config.yaml
n_head: 15
n_kv_head: 15
head_dim: 64
vocab_size: 16384
tie_embeddings: true
init_std_qkv: 0.021
lr: 0.00589
beta1: 0.9
warmup_steps: 200
Each number is 128 + 32 x the weight over its row's rms, rounded and kept within 0 to 255. Layers, rows and columns count from 0. Numbers have three digits each. The size before them is the row's rms in percent of the matrix's.

# layer 8 MLP down (transposed), 2560x640, rms 0.0301, rows 1237-1403, columns 80-119
096:133094111092144124179154084112191112164150164111154141164068204094092123066174114084120124097126131115196149096148139076
109:099163123119079203133154168146112144157121090129147118134076145093250088180109112108115074122130214118065155112148106118
115:119095102116079108133105124149148121129122082051070064146110154129149089115159147128139174115084148148155133144074081127
101:131133099213145121102148137148100112154104068161153165143159134060127110060152131109164142124160137128119167133140136146
100:119120150171163091180098127100064054133101120144116121146146081146164126092153193173101140113144218120119089154147086115
104:099162080148156146242099107166061120114129111142169165145141091064136148166036152103106138077104120080122114114173095093
096:162139132136078113135199127138116160149128064132154097100164132091144169058118160139139148094170117130114115106110123137
115:162151147153149135147089173116122136120147066104083079137104086108155103137090182159091115107092133112140164052078132141
101:160102114139197106072133199092161110151080166125122173132129173104085145126118136135161121143157111180143109180084195121
108:101091130092173046119111122127123148095146095176100181111148174085146136112154097187154133103068083156148148147106052151
109:157142134097092135156107141110158159082064136124151156149101145169056112166124166109159163128106076087142179150061127184
089:092092144180131154138200137098138134095184116102141101130242123145123175157149115117158113152087122154187137092150138097
094:095110138068127142098098128095103131098158162155119099134109100123131100104177121133118071143113123127077137176125098139
105:161162088114160154152180153112111134176138175125131135153190132167124113155138107220158079132161165061215123156137093097
090:113133160154149092185076167080120134099137085139090121087136106147112095139109140099145133156111141140124166120140129122
131:133051113150145108168159129103142159173095215142155155070126153144144105091183076155166122153116107092163134175135081115
095:120148109138137199141114131130060112132184157126135111103099133129128139095116127117101137112133153103155127103102127112
101:132169109160104131126116112145114151145136093166205121138107102161161129152214114157135195080185136182068129143080126107
095:063152166127145083140128142214119123124066109123213171131120104118107098109153134157114148130165118128153128160164150127
108:095067104112126093109097117110105136162101098114116177113160100131138115177102092134106171130213088123124183091187132138
097:154126128077163095169078073126135118147151047096164184120154059116185089137117143179152104187119145118211128051142104098
101:104146100106093107156184166113131194144080097127211160117120167101202117101149084157150135108155111130107113149134134094
102:128130140132133127144132138147122083061130110126085127146094090117069133134126153128124085134128086055098128099108156141
098:134123096115130078163097129173084133179099157168155126157116128123106065125144159082164202127135100084104152123143169171
103:106105137146121126126081138100129118059202109167170078145140136160154141081131095151059131206117151160130124087116098131
104:136148095097063106107102087089129143141097135166110137136107140120117123133194115137123177081145165146068119173135105131
098:130086123179125116115143139124129081115190103129120102126153105166147108141085119159166160147128175117135119128118155128
099:118149171083070155105041167143079195131136139128124138141125142140187175123137036079158156117131187134096111131152123133
101:096110181105183147164180162114092117139096152141140130143102105120152138139093105098133129120118141104183148156154130112
106:159167082152134174141165093072098114113130159117113181117153117083138156100081159075125175124116201157067101102115147108
102:128106146195122128108115144087142140145109124136166112154101146170101143155139113113114070144156134100112203180101115106
105:109137054108145160086187084134088089164120121114158148109174082088122089163151133175139160167193119107163124142068096079
097:142131144127126189127166121157081171073128138146131160128100125129177092094153160139090089126137108102104159165166158064
107:129080137166139095148163147090200154100131094116081123129125099131111128056151108124116135132089138106173164152148174175
099:127164104159118125136089163097170115096147128147108107153120117178156132123146170136084170097096138122120132126180196130
093:119116133115120116082098129117129126130093121082146146123080150114141117117129177126147123146116037047138149110143101131
097:143104126159163134189131122164099153157113131119139179070149107145137101126127099140105109176134136199103155155125107116
105:138159143123144064177131150119164093132122070093161141134122183129133144088100113139162129136119087108059119110115182141
099:088137128120123107185072132107165087137095090131131100110100087153155123139160105161149090144152164124117143182122124101
097:132175111111143121152130079144180106105144134137141192136123155118162136157122072131137146064139143122105187159151155169
087:144129135097160121167138129149133147095111119139191135088108096180085124113173108094136170145124143200117117103099136137
107:168123141077124100124178159131153114109103135135142171136136143082163090146163077145173057125093118090156103150136192133
120:182085136113077133118114109102103092154084095137111100152123110140153084136087103147093164174170095112163146082127083092
091:103155203104190118126099152183125140109204092127119153140180121164132136166146111103109192128104172154164163159116115137
095:107132138188188091151085092081098072071143080134136178149109082149068147150105080168125164179107143155135169155174149147
083:111093184178101144060142088147152173110071130150139115168137126073181152164118138163137067120113138152167178097160146194
094:164045121178083189092079166077076082107143074167143140133062079159179152114120060122111129118172112137164111146113130117
104:150152135085114154137140153134166176146129136134095097135158198136147140165102134094164123143169164135067147126094146137
095:156091174126121155168141096102125113169193130145082067127094145169165120104138196127092106131107159096110152130129138089
099:098164108169082121145149022151155140047093176185127139066110159166137102075149138143158147178049120151175155111169119126
101:105120150216102109122112132125123081121115101139097096098158115085150124144088196108067147116085113157062093121115129144
106:146090161113216155151158119175163103126140108115143129131126155150092104159182118170113131165170157116116148123147114186
101:095136123048095094131115147191157138135093153167152182109128160122200102189127103121159181139072139085145129210118135091
097:141180149155123128142160168171113079058114186110117159048183175130167077142187118122101051130137101095104178137107114112
087:057139134127190115077149126075152157128077088111157140110067156061127114106109119143138116088140118120195191111093114146
108:126154152121177111124156136178086130104191127138089176125136139092103165124123172154153124145152138147092126121136139122
099:089140138108152139119150088112105126096131083134109088200161131152174147099165134047174095154133166106109094102147070123
108:107117124086190174131177098122163057125126110088164161057116144179113117148114199093090139159146078103183155151125115146
102:117097154147136140112126128118193104065116174168107094167145125191135117090137121183203124155152104107145113143122131106
087:132211141055070129076154114143141129106162098107113115166099130137086126105174154116148093139170137102138189113078132133
102:136141127155167174151166144176114127146083195130157171124163148090114088096121120125191110109132118105100121101148210141
095:121115136169191084115166093157088085116123131132118130142145124146143108169135146158100112136138097133109090128205148154
100:154107124217094164097136054163145134117153172113154099124108120166225150096067127175110099172091154132137123131124111125
099:138125107165172113139103110117171113127119166088099128127139168160113077168120087142117110098119106156152105096135073100
098:138144106156175176147146096116095109177170093171113149135079116092118129140129125140109155118173127072098140172101111129
101:156152146114110133098158135121163081170179139130121113126140098104105126123108154138110118126126094137129079123097160149
101:132150167139104126153174145130131135181105131169115161116211103155158104141128097117145159131113145205157120167109141095
111:126076112119124107140146084159120158130144153137100143174088166158069149090157104138100138151130163102107147092171096127
109:080149185149170077159107161192122147060137129130157170130109171138115114147175117079077127078158149151134124119100097086
104:119153100110109110149145123128119156133126101149155145132122069136042078132136151150123117090105105158162151190125114144
101:143128185109095150117101161051126151115149119104129150078138104066122140144089094101149127129094094136098118103156095050
104:147144157214108120124104101157037104134092149126080155145092142121125046099136236100132123058125105076141120096133152154
106:083162129132155080071123096143084167111129100139148121073129148138133128128199152152108104136150146113133192148140085144
099:102184153130062169156122193129146121129113144093144097139126163135068075153128207130096077154157143184171169103121189149
099:156135135147153120093153145118116202171113102113148153165135090061172123142161166118144106139150131145070107153179136091
104:206172160224083128136135120139053144123154141113124136073099147110171124102134200105152159175121091144087146159127070126
103:167128177066172108180089159127141122127144123122087185186220099136135125134168127106153134110134181086153123119100145124
098:134092138090139178095136133120133133150201131106194093050166106189080088132146154109159093137161096193130111137104159099
103:159097171100082140129128085119100079105135092151175113155130111107103111155164196124132180146089134057129085081146118139
094:105128089200138167135152142084163138133148099154085121109128144147107106143118113128148120142157088163128111166128117132
108:121170133107128153111159119158111076126129122150178129124120156150109140148113150152122168166111086183103134129082155096
095:131023082138103097181144171100125054134150172138136023132123101098141143123144196101118185154175115118150113171102132158
113:110124070096105080143103133106099115127163087101104119127161147119129093080129107134173201151150149149087124200108122133
111:097134135101166200116144121178144071127204121147115127125077111171179119133162166134152111145157113110165089136082106133
098:165073120110072137118110169195133157189157133085125073154144115122197109102120177076044111114117092117125088141179100132
085:114105088092070130087158114104072107097183145187091155113135152095130116116129135187057150076069113101121155115147170193
100:120122135092102178097144127082089062089095186041163167127104131164108136098156112155143142145156129222111180134152133137
098:090109086124079132100111105113111153101157133084064084143194125145223161154115133089090153165193145163105134134085206148
098:089183151118082045113144130158118176101149152148153200132172094138120132114193141092132105133153105105108152131114140135
090:104113177128117094130105114140096184107107134175123070157104113181125078177101090149140083095172110107116148120149096101
098:102171084106075136159147118095100102143088137100119034100163102111101125121104132157128110175173094098093115168123104105
102:114202086088147083189111138105138136140160078119167105164109085174116152134139156125195145145086071103161124130204159162
098:123146145145131134190099180120139110117103107112090113175138158120141126103143104131109092116229146155142095130134147121
098:115131178086093132176156107135117114143055190151101129157159211111120144166130160142111144170131178130123115119092135102
102:105141192175112114158121080149124142133064100112072139126142141156167095067115162138167123151136109144058146159081125097
108:110188175131075122139094155099087142145118122142127112104127128161188138113080112093123102153094032152126137074163156102
099:107109129194121126166091136105087107145161083187111102143137138154125140101137125133117107166132145142100100122130154140
100:125154149090123115161115187115151109189154111160150137113078082112068156117086084073110086150167156197123116161121113123
103:126154157150074116168115161145176129139173117070126145086147068123205141141098134034129123111121107143072073122119112107
092:118155106112139119133111113145109183161087113151164156167128121118109132096209123077094113121144106106145101143159124151
094:130084116135124112141115157125108130148074100106162070142099124143088161133151108153143117138120206100067101078133140114
091:142122105145074137128108138110132080097141130102110129149127167175174115197125117174111203120143162105119136113173155140
098:099161183125077068159099118119089096055135099164123120180142093148119087124134084189139141164125149098119078102152137085
103:135147134141142105108131091090106155160112133123107110120105118078116106175165093133142127149172180149097140153119122120
104:088161132089131163066067124157160098095126092132178121127183174161160122123101114117142150135123068141071165111092107179
104:160126128150080142158108138142100108091122102109101123132202136154138113134133099162123116137121067089160120135078126132
103:095077169052145116090148125117081132074078139148172153118160136193166128185118144136161084150128157067160095127119125158
108:125118120132110113149126140147122128145162158129131174197115104160108098116097108149146136112124138082130140078200130139
097:110075097134125058144150197101105091134131125130135112180099128132087089071107143168143101093150102108070188083120131154
108:154123105120169074167125130129100149101117148178177125157112134103120099134182173145112143106115111124141151175144121123
095:147145149137132176119088151185168135098155147134101149137175072081125146082142125093131149162143122136098110173137146111
105:149171131090131166121111145100139122114146154132158150089140061190065163126110101119098160104161032104097112120136109157
098:136128091159130174107134147104165191148121127170100148091148153136141085104158103128090042130078042170142149152133097159
096:126106159139081107130104152153103129190130122139130101104095120109133092176139113102140138093130118142146133164075075166
091:188126119105132089137094155136126134145127126166063135156163176146158172102156108149145168113185109129065158120066158162
105:119177080108142149161115162123136150135172100156123147123068158078128099135109118153211167106161158171133131147090164105
102:161092150087152168116153085140187079098101150111197139108135155159065096139073168175200167157191186180160091090125138134
105:128156106124202132114108097143137116151165141136143083041092106168202127124144063149131086139147102137169170143139071092
084:133095162079093189102191146115140130091131131114105195166120202084169095092130118171133162086101160087147128129071087126
106:158194090156148077158079123135105109117109205139120136128097097136188110113091157123150137145076116114114097145176118145
101:193134174152109043117127169098189115086167094109068156095166142196116112140175160137137084146154126079176130138080125132
105:138171155067082141167113149095134089069072118064147094077167131117141129098155158151181141131159176161140167073142151088
099:126166119097097117143138129078074149107049092085130112145151129214121147118065149124114099087112114151096167132113194087
107:092103187094166077116127050119135154130149140119128094133105107164133111140072117127118069099138110117132165080080169157
096:152159120128124135123157101157119112104146201124111150142163094104093147153133122124142177166126127141055155114091198075
113:099093118097151121137099117089073102116127127155139171031116124144081107148137169076141153050114192097084169153183146141
093:142081175137103157150123179133121081099074101140125145165136102096082131104117145209182182077096143144139127087129137076
087:114181101137081120166103161182183144106120159112122093179102143083141107172170176111139084085127148154153248182192117151
096:128124140105159202129124156187149101146112102099148115135117091143183100096129109120103181120159070120123058145138122136
091:176126111113205141077120151132198134150107150127148126116110127176128110165137135142154136172130158105151082086098127086
100:136102147134095145142160060119190095175139149104129136101209101124150078121178174136183151123191123160098041133142076158
101:158111136139189169159142130132115140099092126124149126068112079146123100136130176162142166114165106101107111087108088098
097:157095144084123134147124074144070083151078120071124111128154095143131090101144129123130225096135134168139188089133085063
104:125126134148092082101167102111101098091120164122089182112146123137129088136171188124207091121096145112096141109116144116
084:122136090140136068079090157113151105092132140152115075111094141119154131101102155128162098124155150162113150126102094162
102:153099131167147053112127140120087126178058105182147188130156143113082088116038108129148100114113164130178125147152048131
097:122176134112112088162154128115132101136164127101088148079185116162117141142115088155118075157090229095139171100075150117
096:083097109107105144224101132073126104118105143096137091118144155134134109146162079121099147146166196124114215132120093169
086:083116175203104159112115122140151135094114110171158141211130154055158107169138124123108100154047114135191167131131118103
087:031107166130126128080158108159142167065109121132149122129131106066138101153133207141115138145154137130176252105175130147
114:116098133173121171110196151127151167151140156181095092108099161114119154114109088146158138087099117115144111151126114090
102:171156101087104189086099068111126134103138155134072143135109137104090179091104073099142124112154126145080112147040152102
109:139152167109112110158142112194147060065155121138167157078113142104126097150087124106155172124155120134098123149156102198
108:138128135122126126169111111169169161105172131154130148110135104106222135142049132159069081136144119159130094173160125106
101:106185130088176206105090074160119082113138120097090198153127072171144070137105115125182181129143112086143150147083162139
114:113096107144073148156135114156127182155166165205104120150123132100151129116124082142164178042106061070167115148097148130
103:137093104156144068179169152120126144115081152086127141166175137151163135120201128105164189118123099103102133106147139129
099:174118164094120086169134185130159109131147136121168158143119110155160190060170129103129122134156157151074132161171129137
089:108142130104121099126098115094070098136105197196088152114105127132082069099104172028168135161155161153057142114064136144
100:145097104093105118161157146127132099143120120066087075097131165070136103070104055127166074101140102223122072133112104127
102:118086150150111174107134097166165182176119171212097095030095138140107150144093121113098111140145130115180084074076130070
095:101168199113153127167094114127158097125087177095153130149131091142157140201118174094150115149129177106146134169156079171
100:095173103095078188122129143100088166081092111131163125055144129088072234108109086171191102137214164181141097176078155141
110:137182159070158061136115117151152055098133089084110168112136071137141168149163105103160156154156089109171195160131094143
096:085155090136112136132143105150091115099138106092108191126122096121192100168116101133147154121113120139127110151139134122
099:137112126134183081131117101129101151138147134110136115140190095140126131122139116086104165131095131153155120115173105148
103:139079145110143126130198137043140129131123137113102129089100124145101087168053170086151120159128125151151169136166169144
117:064089120141142094091101075101163127092174100127080166102139151092130145096204117152126139134192187146052124130121137112
098:115165143131121155175132190149122142116144103092118182150113128119144124123124097135117114146161059130132073077073155093
111:080135117194204098112149126099095118097155193170147127119127147101083181076100090128117134125065078130221047162096148133
111:146121120146061152090093165135163129158190063083097157199023125121181172139097096128108149134157086099072187109112165123
102:138199132090186118132136059074089119133074104115172159140133108142110129099145154147051128067131143147092146101160113156
104:065150106144126142115130195169169146067153158145124128148057180164159092150140171117124134134130141130144126125099186138
097:128148145137115107127145097102138106126149157169147141090164185159118137141061179142137148152125044173113131120112135179
102:155143103109114087135140097110101138140139150112106142148149173148078113170111144135150101134163106067161119159100130166
103:101136159063165126143102108116129123109180079111172164112090169108130127088190131129142169169182086117153141116095125134
101:148094111090187089130117170143198136136118089140117123173102110122131120150112108089207096091176094129072140100133184125
# layer 8 MLP up, 2560x640, rms 0.0301, rows 1238-1404, columns 80-119
110:119045142125205135164158202102138210171142091144148093027094095167109141154110102114152163110120110122137153106128125106
109:149100161099121093083138038143173120133186173096117185133155147165137090098141108154127118119093048127221189111121057152
103:115118058102177116111083196146100169174061122118140181098121111036166121090115101110114158078165138066120143116138139063
097:103141064135125113194145084143154114185122144116114079090163106155089132078196177151108118156099148104082113174167088091
099:153147118154129096142153159171093132129133132165090142113130109181115140056111156161120154127144105127146107149102111099
099:145164100116144133098095132147126090155106151107074153080076138101153115196105165107131166181150138124126170122113158126
113:050168164169131145104128130187198172129066125161172143085101112157205137207153136104152099106124128081148154114091043142
098:094131163138147103154102117129176130145138138121159127168077151138079145124108154122103118083084099103151104107179146065
108:096157112130158147129120128098149157145160088140091166092095098106153084152127102107124085122191128089124182147158139169
108:144091064106136097146207089128140143196096179119065182104145094128127169137107086095138224118131019102172140165120119121
088:078055159112161096109086140161091160161091117122153125123092069142139059147144163092134166126137047102131116172120138101
099:113155110154144096149100156098096128130155077089068109085152092127112164126142112172152093121228171162164149170135144157
101:129070156098105147163146187125074187147095059110195126139151060165097123158098111124072101151105105109181171152199130129
093:155062098057089149121176123178089198148182151102135246144109108169135124103078132223095145108140067088121143105136157147
121:156136111162115110124136126111142184159166093103179111082150112136118078174122153108127083127162051156134155050136110082
099:153136141075125115116146140126142127165174127134109166132083139080124133071147121061158138133096099141100132121133196169
099:129145129086155096119112093106153091135163103166155099181115148101178081165106129121166154152148129186171141091104207111
095:135143063168142133133154104123149145056183136130083091121184173123136157125161141174133130051189161137091096078111148093
102:095081148135170141166141153136150115075159108127146134141098098138107068127106135180113068066112105092123128161126086127
100:125119103184170102136120157153085142154093104102133120108105073055089168100148104067113177081095072108132139141159146127
100:163181098162144097140195138094141086154134162066114154114138128102145135086161100135089157059131140115135120199117173179
102:126146087165164132110174174144101138157111128149192151098103164132114090090137138136129103135148129080102121083175124155
096:128098094148136168131147147158156151103082110167195126160099140077093090077132084113118121131134111050121161154092137108
108:117103124122153111101137163189144060081129130161129204114108106056127135164106107118096066109168137102112141109153133122
100:166103110075140141138084108147119100108128146104162084076091092163142134155108128156126122130174119100129121154139105111
095:106157101146105138116071181150118182185115153136082131095102148127154129157119166091101160106121141071148098156137160080
101:167172157136133152108163158138076131114195115097133109118099130102117135142125157114144147095112170109119154074124168147
105:103131135100147048159109147154157089156140129146110108101120101152186122159100163121141109153153114159089122129174157106
097:125083158150169098138158117153109112146139114137206170128158090089112104111125146194118117131138121134156151128140110100
103:133157143099174106154152145092135081189145070129122095169092091100156117138183130106076107169176146124151130144155174145
106:142096075162108126089100077166121079091149186148094168147173148098152162102106106136086141153162131078119137114142161135
097:107142171167166082168113115148099152136130121142126136145099102111124121103093125158141121182106045112079132087108151162
104:134173134136175087167129158156110183133141153128149118111086091107184118122142138184082101105155157160097169129107153126
100:107174114083101080086114146123100129134151099156150108097088118104105129116116122119073113108154117180131139097107114152
093:108152088107137167118173122124078087097099115142115097153130148099200145149182144132090092124169093135112120135084144127
094:070128120092124115136099129092120121173155098133173109084117073104165092146116196135115148145111145098100108122162102122
105:091076063114171144159139126111104099180095135120107125152121139128113127059071130202173153167117108092173194160143136145
101:068161091140156177120099121142163138115103146122098142122146157095123144137106181132123120089135150076147151133127139106
094:157158125158187099178050169153113170165125151132178114181159122114123121082081065141135097108148123104145084128116191130
088:137142127094192131164133116151059113129140180106190164081228176109110083180120119068102161085178133148093137116150120121
107:102120131121177199084142125093121132134111126156151180145062087128153081162124142107147135148062139081134143198180114081
109:144087103091166053127151112131148123130109145129091081081140053099156099135125165108078116123110099069177145082097114178
094:154108068167104141188105157077149152117063146146140139120119176188117148128114147128148121180134130139099139170084141122
097:118122135108141114118154098168103167147164096073095094133103126140132128120060114131156041131112116087234146089161065161
081:132145105196119107183153183055126133226148087059128134131159065198145126084134107112101137129140156155131109124140111107
097:115092109115124079107088127138137181194121155127179076118148076091081140169125114124114124153116125132151105086195102141
102:139180138084186126133089129134146107062130114098153116100142140033079139135144110128150114098145160114190193149129101124
099:142117090123095114117119114119061100133171131093136092085113087153169141098097149138157103136116179178188116111210186126
101:116129157079138111111124111091119147107159126143089161165095154128139105106096157113087117129102174105138183114125137109
105:150167097094173076134068114088115129126148114128153087109082112094118150136080103134170172149166133142113107146129097122
109:129129145108117095052127093076125136117143093134117160130090102142112103161130144099078128146090111149181220144136112092
098:179124130111139058146180157079091114156158156055128107143112152085148177096179173089047060132196176127160066075119216147
097:151179083115156151122128081062097117064135137138152118136120155120110127119115065081075136173139115130224157067125127189
082:184126119074134110109121155156103081186131185129082115141100175175106139118106066104165089212170084089154179150105100058
107:116132139140134202118144170151171152131117090139141102130064130109142115104098175110086108091168107108110119124056133106
108:112128090129140126097108168101092179148113150136127132122084077124119124164084122133132129091133116163137101120150123175
103:126099129048177076112138131196139157162097143116125124176105108068167127132123129121139079083111186118155091115139141185
104:165110138179106148185102199122153060156115170115184130095112081091133105104142120161155190145131071119119149108139108122
090:190119086132180135088115161167145162206174132147187160131110161185126117142155094115140175131127130135124175119131087121
097:136137119107077086130116126190113167148164152138073123119146142145100133107181106114109132114100167076184101178140106137
101:085125133109175138181131107152142097077119102106104103156112116154174127134144137071123040130110114147155106137105182036
105:164116150149173157128112124190124198148133121110124116130121105151121153145085113176142114192124076143148179168122151099
104:097146165101124086149099135181099092119148153092123137143080127117115116179151079080013096077195135053111180125112176158
096:154141112164102109192136141130122174153147145123150118134096099068134149184170118128172148109124174107172112120121121165
099:155101122128086132146158155107103152072158146138148204038128072111132069223086121165141104157161159119145147097149116149
101:170119102121161146123140172176073176107165174145191080131119131096107112154112102088087085080134134144138134103165162131
107:170057129151188102145135149133099153169149135152150142158094138098117044152102143165142114084093086103155127106112109138
116:092113106143112104114144132114135140116107119144142147165166128110132125067096100114069067117112161148123153069060176117
102:122118120168110110092080114118188152151132078121104064064100089169161160157117166057127136095106088123111102087099163109
103:093149172164164097182109128134097094098125109098086177090138107104170114117111096114127162122177156143141177081168111104
104:172132118153173098161177117152142170149121113132117130073112055146127104188158149089116149126163100146111125084086125089
104:143074081166128101118072148100165154109105139109121142137099093142121138156118196132144181106119138112130152112190166204
102:156112101110126131126167102127155118098149094134117111179152138099100150166148163098150115101108130077100105142104177156
099:189128112111140090091128115095091140119124138130149157080108124177139135104077114173165151084156154152136143099123158145
108:078108163156132120097086153150074170107160134149103143153141111155112121169143140154081099119094134138173138170109144132
108:139122069075092129099124117132143118176154105144108191112155167126137088173136111144120111095143099084136134149137162122
097:140085117151137098170134090131054133122158077166058107146134147160145055132112070122117133131135154060090105161138146122
101:158108088098152157133113104092109132103126109106142114117138129074133134109127117141116114091106081128123119155191096120
094:166145127139110113164145106133053130128183106153142139149126085113136095143109135117130210148125141139136154084173152079
106:069098127104158158140137099099149109128141126098099136170130142103154145212101143072130122135149150074121164088169129166
098:094118144157134124153147091020107107157130130125138203101100165166144142089185166137124206111144154162148117107164165101
100:143047115156104062118173166081124174175153091113125088134100132171147088117146171136139148167156101132123169132105101116
107:130116138144143103082141136141153173105154094093107155123063023088193133150097142129170149091066148135180139112132091156
099:113146081108115155118150133114094150111100071109070104109075145126167052181091110142078194092154119118197174109145088172
085:125150085132187147201159124124088136115113130186105157180185158056106125150102117143121130031083078113121169086136125177
100:140117091094108113106069119157117152109100108081180135070077084147095118125097130107135107110079046064178179134135112106
096:076123137107177100128117102163149135087157103100093130134099083154125117138099193087092140156209147140111132112151062143
097:142104067088174134060156145147166129140149159097168149172155137145101083139108093106072094127104122115151187101085182190
092:101169080072092159135120140110138156174149167095101132183191142135106132198084077186125102153142100084149143206109167150
100:118152111125143119094151115110086147151088052199118196150157123145102051154136097188072109094110125045118171154153111085
105:188140053114129090124095183157136162128086150122132097104148169108159148128141129089158161108206103075138180103128081117
095:130138085123113098193112091164087169069124124152146198138055108113077140143215063084168164117121148103168141207122069141
095:161156117081143082113113110181115162137119090113177139140157170169188111153129215158177124174080063099161142156150089060
105:166140125131116146179169166074131106098103105112148153085126076143141112148136152131151143077154165141164083065162091056
100:150178110139126125157171169121114150143138143123160084133133077122137128134195089138104124139065140159144165082150181116
104:121112130061175151136127184131120127149093111106133157133056127074150147113151133128134085167150154140176124134152117102
104:112139113096116119087116118106105172156170133075102130160085139086137098126127075140147142105147164083100111131145120153
103:107082158180149094099155151139173076088187165144138112099118158139139111090161155114126200072103139141195105118187093147
100:132141089099140134059142118150045072152121075107133142113061136119149061135082136089141165127070123116127150074182176154
098:175132098117163088081164125134132102159127050130166138086148173155147142100149159080137121138106162107160087102169129145
093:145119122115145081139140130126122160120120117116176102140109166164063154132069157112091113132116096123099135174133171140
098:121119153178168120126146065132161123080119084144157047135167109091138110171120196153105097148101103139120132142190153118
104:083116075092137110153183076136115161137121165121132151118101110105117096128164144128131149099139079152155147122153160074
104:187169094139132123165143193159121167178115108119064136155121130079176112100123095176119174108184145125151123170107127114
108:144144102138152185079128135121150162153090167162230167157119159127128100103205134093069123122086083077143192115191122178
105:104137137161187046090083129140096171145136083112118094118108075123117116123145120144157146170139085124118155145209129201
101:168177116124123127125088085139138126104198134141020116156157123123124073112118081097121141126210067089138145150177128129
093:199126043116198104115109160127097105118103142151116108049143131110144110122104149141149100132187132179123116154146157152
107:078071089092117132137146199141089100134197138090120099090129125088153150061142090151114045116157100064131121135136145137
096:152102069101164112123155118130129129159140146129113131111084073132122089092142098157080156094162045103164131096183074118
102:154130125078145170087130199122156117098109099153112109096141128033108224191157174134089146115141112134120143134110129154
099:116146135170163133101181070062127175141125122093187107092179176150091083068166116106129159140116119070116159168147166205
102:149124128128136161143135110176154073123056142167163075134143120109115075118145088134169113116115147106197210119133129133
100:142074093125089122100112101137136163145151122125117127066120084136126074105114127174086160120183106161161162128178158096
105:158159125141106078154112187087153125125174127121149068131167120079114132188152178123102143102164124145100104098177140125
098:139086047149140140144137145097110134138161113130127112113094160152141161126107120156128115125202112125135173118152126089
101:105147147128131122134172132130077161135107113111043093114092118092155106125166127101119081108130121076161160130114169173
085:168131154121125062174088118116120155106091086122141152142101106165120157111142115153177100091183160156118147208117146137
110:141143143086129149128169143114140129124118114150080114177108107137141125134114084110126130125141089151151190163113182096
098:132089119150082145100162168134165138096123089105110152115099144049151096151160120157140136101132139148139135121060185130
104:141182133140159136062142192144111145184177139105088084100126128050124107214156114093140173110121144134103153108173196117
094:138136142118169157147110136119155164129126162117106132096102117164180138155092157129074076153104119167163115071113084145
106:121084144144142105147173129125129132124148124158122144091123092128066155134070101088108075088141133128175144124197107154
096:080086153069161092131159109088111195132131088146076121138079091144173099098102164164138128089138145090147168181146130061
111:086135086105124109090198158145154135145087158145194091103120147096115112109154133109138068101144063085141164131128143154
094:126094103096086107054133134153136188179090152168144171063066108096208142183140114109146120079130149118088183127095097146
081:092087129089125140192153126159148123116098070120162127141099153111083127112124148135141152097167126182113123132123086115
099:179135120093128074130176099071184165161073035122164186055136109123147106145147178124147117128095078165128099149175065147
097:133144164127148159129159096134082065092190172071104098118155122127132074095142062164113145060131137110146151200117106165
104:097154080081103130128137156120131098118153144156125041083103125085163114129104181149141067164139167160112099115143192161
100:138169144168166099174107098120150195151144131183150143076034038093143119152127144208092171094150132149130184117127132148
100:210121100065093168150150142120100181148082140119194133082139097137114133091090106103177169107109078049173173141087138098
098:132122108106134082184157123160101156147101143105142135167109176133115070178174192116069172116055076128132148124156158145
090:173113077107103164124150151104140123117131104161140109101071152116084181176110122113140171085155142154150176136117202164
102:188121111137099115097142153043070109151103131126114143104107083137169061160089153099125149159167162102112120141155122132
095:141116073139133093162131123151124192131101138123057143120134098138166077143182114118057149080117138142148163144146140075
099:122113112160111076141112122117135188124124107181046145102183124133145111131163141146101106109164113151162125103149130163
084:144063166000149135168173124101070135162156130100171125107137132165059081155136094109088085139110135156163056150170167111
082:115141145107102104167180152034058158108148064086101157138160106078121131109094117092125105123184127156112087127129106179
109:131111080089124111080211136147098157158154161100125139128160116149121132083119101167125126107158107148104143133121162156
102:141090138099128126139083130127130123119202068081188151119130172098130105067106142126154126139101138145112197140157128130
109:148077140112171146111162171179137170133118161153205182158113122143110172091126151142194129140117090038158120142160142134
107:130115045050155100053154119111150129087120113113120115145096098117119113118079125085129166122161136157097187084181149092
098:053114094089130110150104183159137180111105126164140160126119183101160098148135067086123131126095123093118101165144132083
105:125120093095163081171156146104091167160125170116108133191184108133186112100169134215084062114153100131133121134148142115
101:079150129132207127174127119133031128128146116135128141107115112154148100140101154172198118161101104082200158176096121069
099:115130123183145123099156102120192029142096097098169124166065178070079130140075095150146101095196148126132119158085125130
089:163154095155132139087149163102116149110141131162145109119126101107130151160104053106091131081152110095171104186089119070
101:162070125119125078126153127166098178099145087149106126102153068135175131148145135150119122097194124125154117132135101106
102:172161133147097130143169141156143122143172092115109155163194074108131108119157142114148164083141132099115128087099182116
094:129141111121096123123158148074150155128165095070134128084136108167139078071090103106148100103133128063126123183145133127
098:104110165095157120121158192123145190150182132121095153130201113133157133114089085142132136049077071116171107123115137099
108:157137113160160137181138142147086163162145130165089109134108064089170122089113137087138146136141117119120100144119134129
099:130103126130155148117145117164162144151121094129126105131165148064074129165139064130087095042111114145114146154105109111
101:171161090140133149093134144123170134154134137130122121137062129094148101168117194105127094140134169103129186110178116129
104:097170075103120145133185144183158124180179141149097130117123100116178106147088130166102080165140162069118162129141168134
109:156062148057126037135142092115119081155120148082127131089159094084156077117137107101121167099138043122161143142087119088
100:103110083072090109151157174121141148090114104137196106064131101153121087083200128123171139115150102114137122099101119093
107:106118127166152084181118179194121145127159074147106136150143106160106106163152157050130122113131131172183173155141137160
111:198156106106123115116114141123131143107136175138067133085114151105153105141153066139113145071149121103204139154148118148
102:172114074136067091135108137123157139139105132130100135074168115143112105152140133150145139084136107151118111119105030190
106:144107155104096130098122109115126151095173163138123070112079146148071132191119084154129111176128151125163126119104152188
099:127106072181098146118158173128131183181099177176133173116149174094130108150171106174141125053118138162111112143157155089
099:157169119118107141126156161081103164149103075037110096142149113141139123075173064082098120128144136125176145126102157167
103:157151103069147139109115154171179095123160164154157140178095156113128129135126117097131139137123090050141169115111164102
100:111088096142110097123165166084056132153150160117166113112118147127125084096186137124095160120152144060138105100095189123
083:149147136146112130126130115147121143161095105133177138138184092169106158138100119149090140127064151094133102158116171147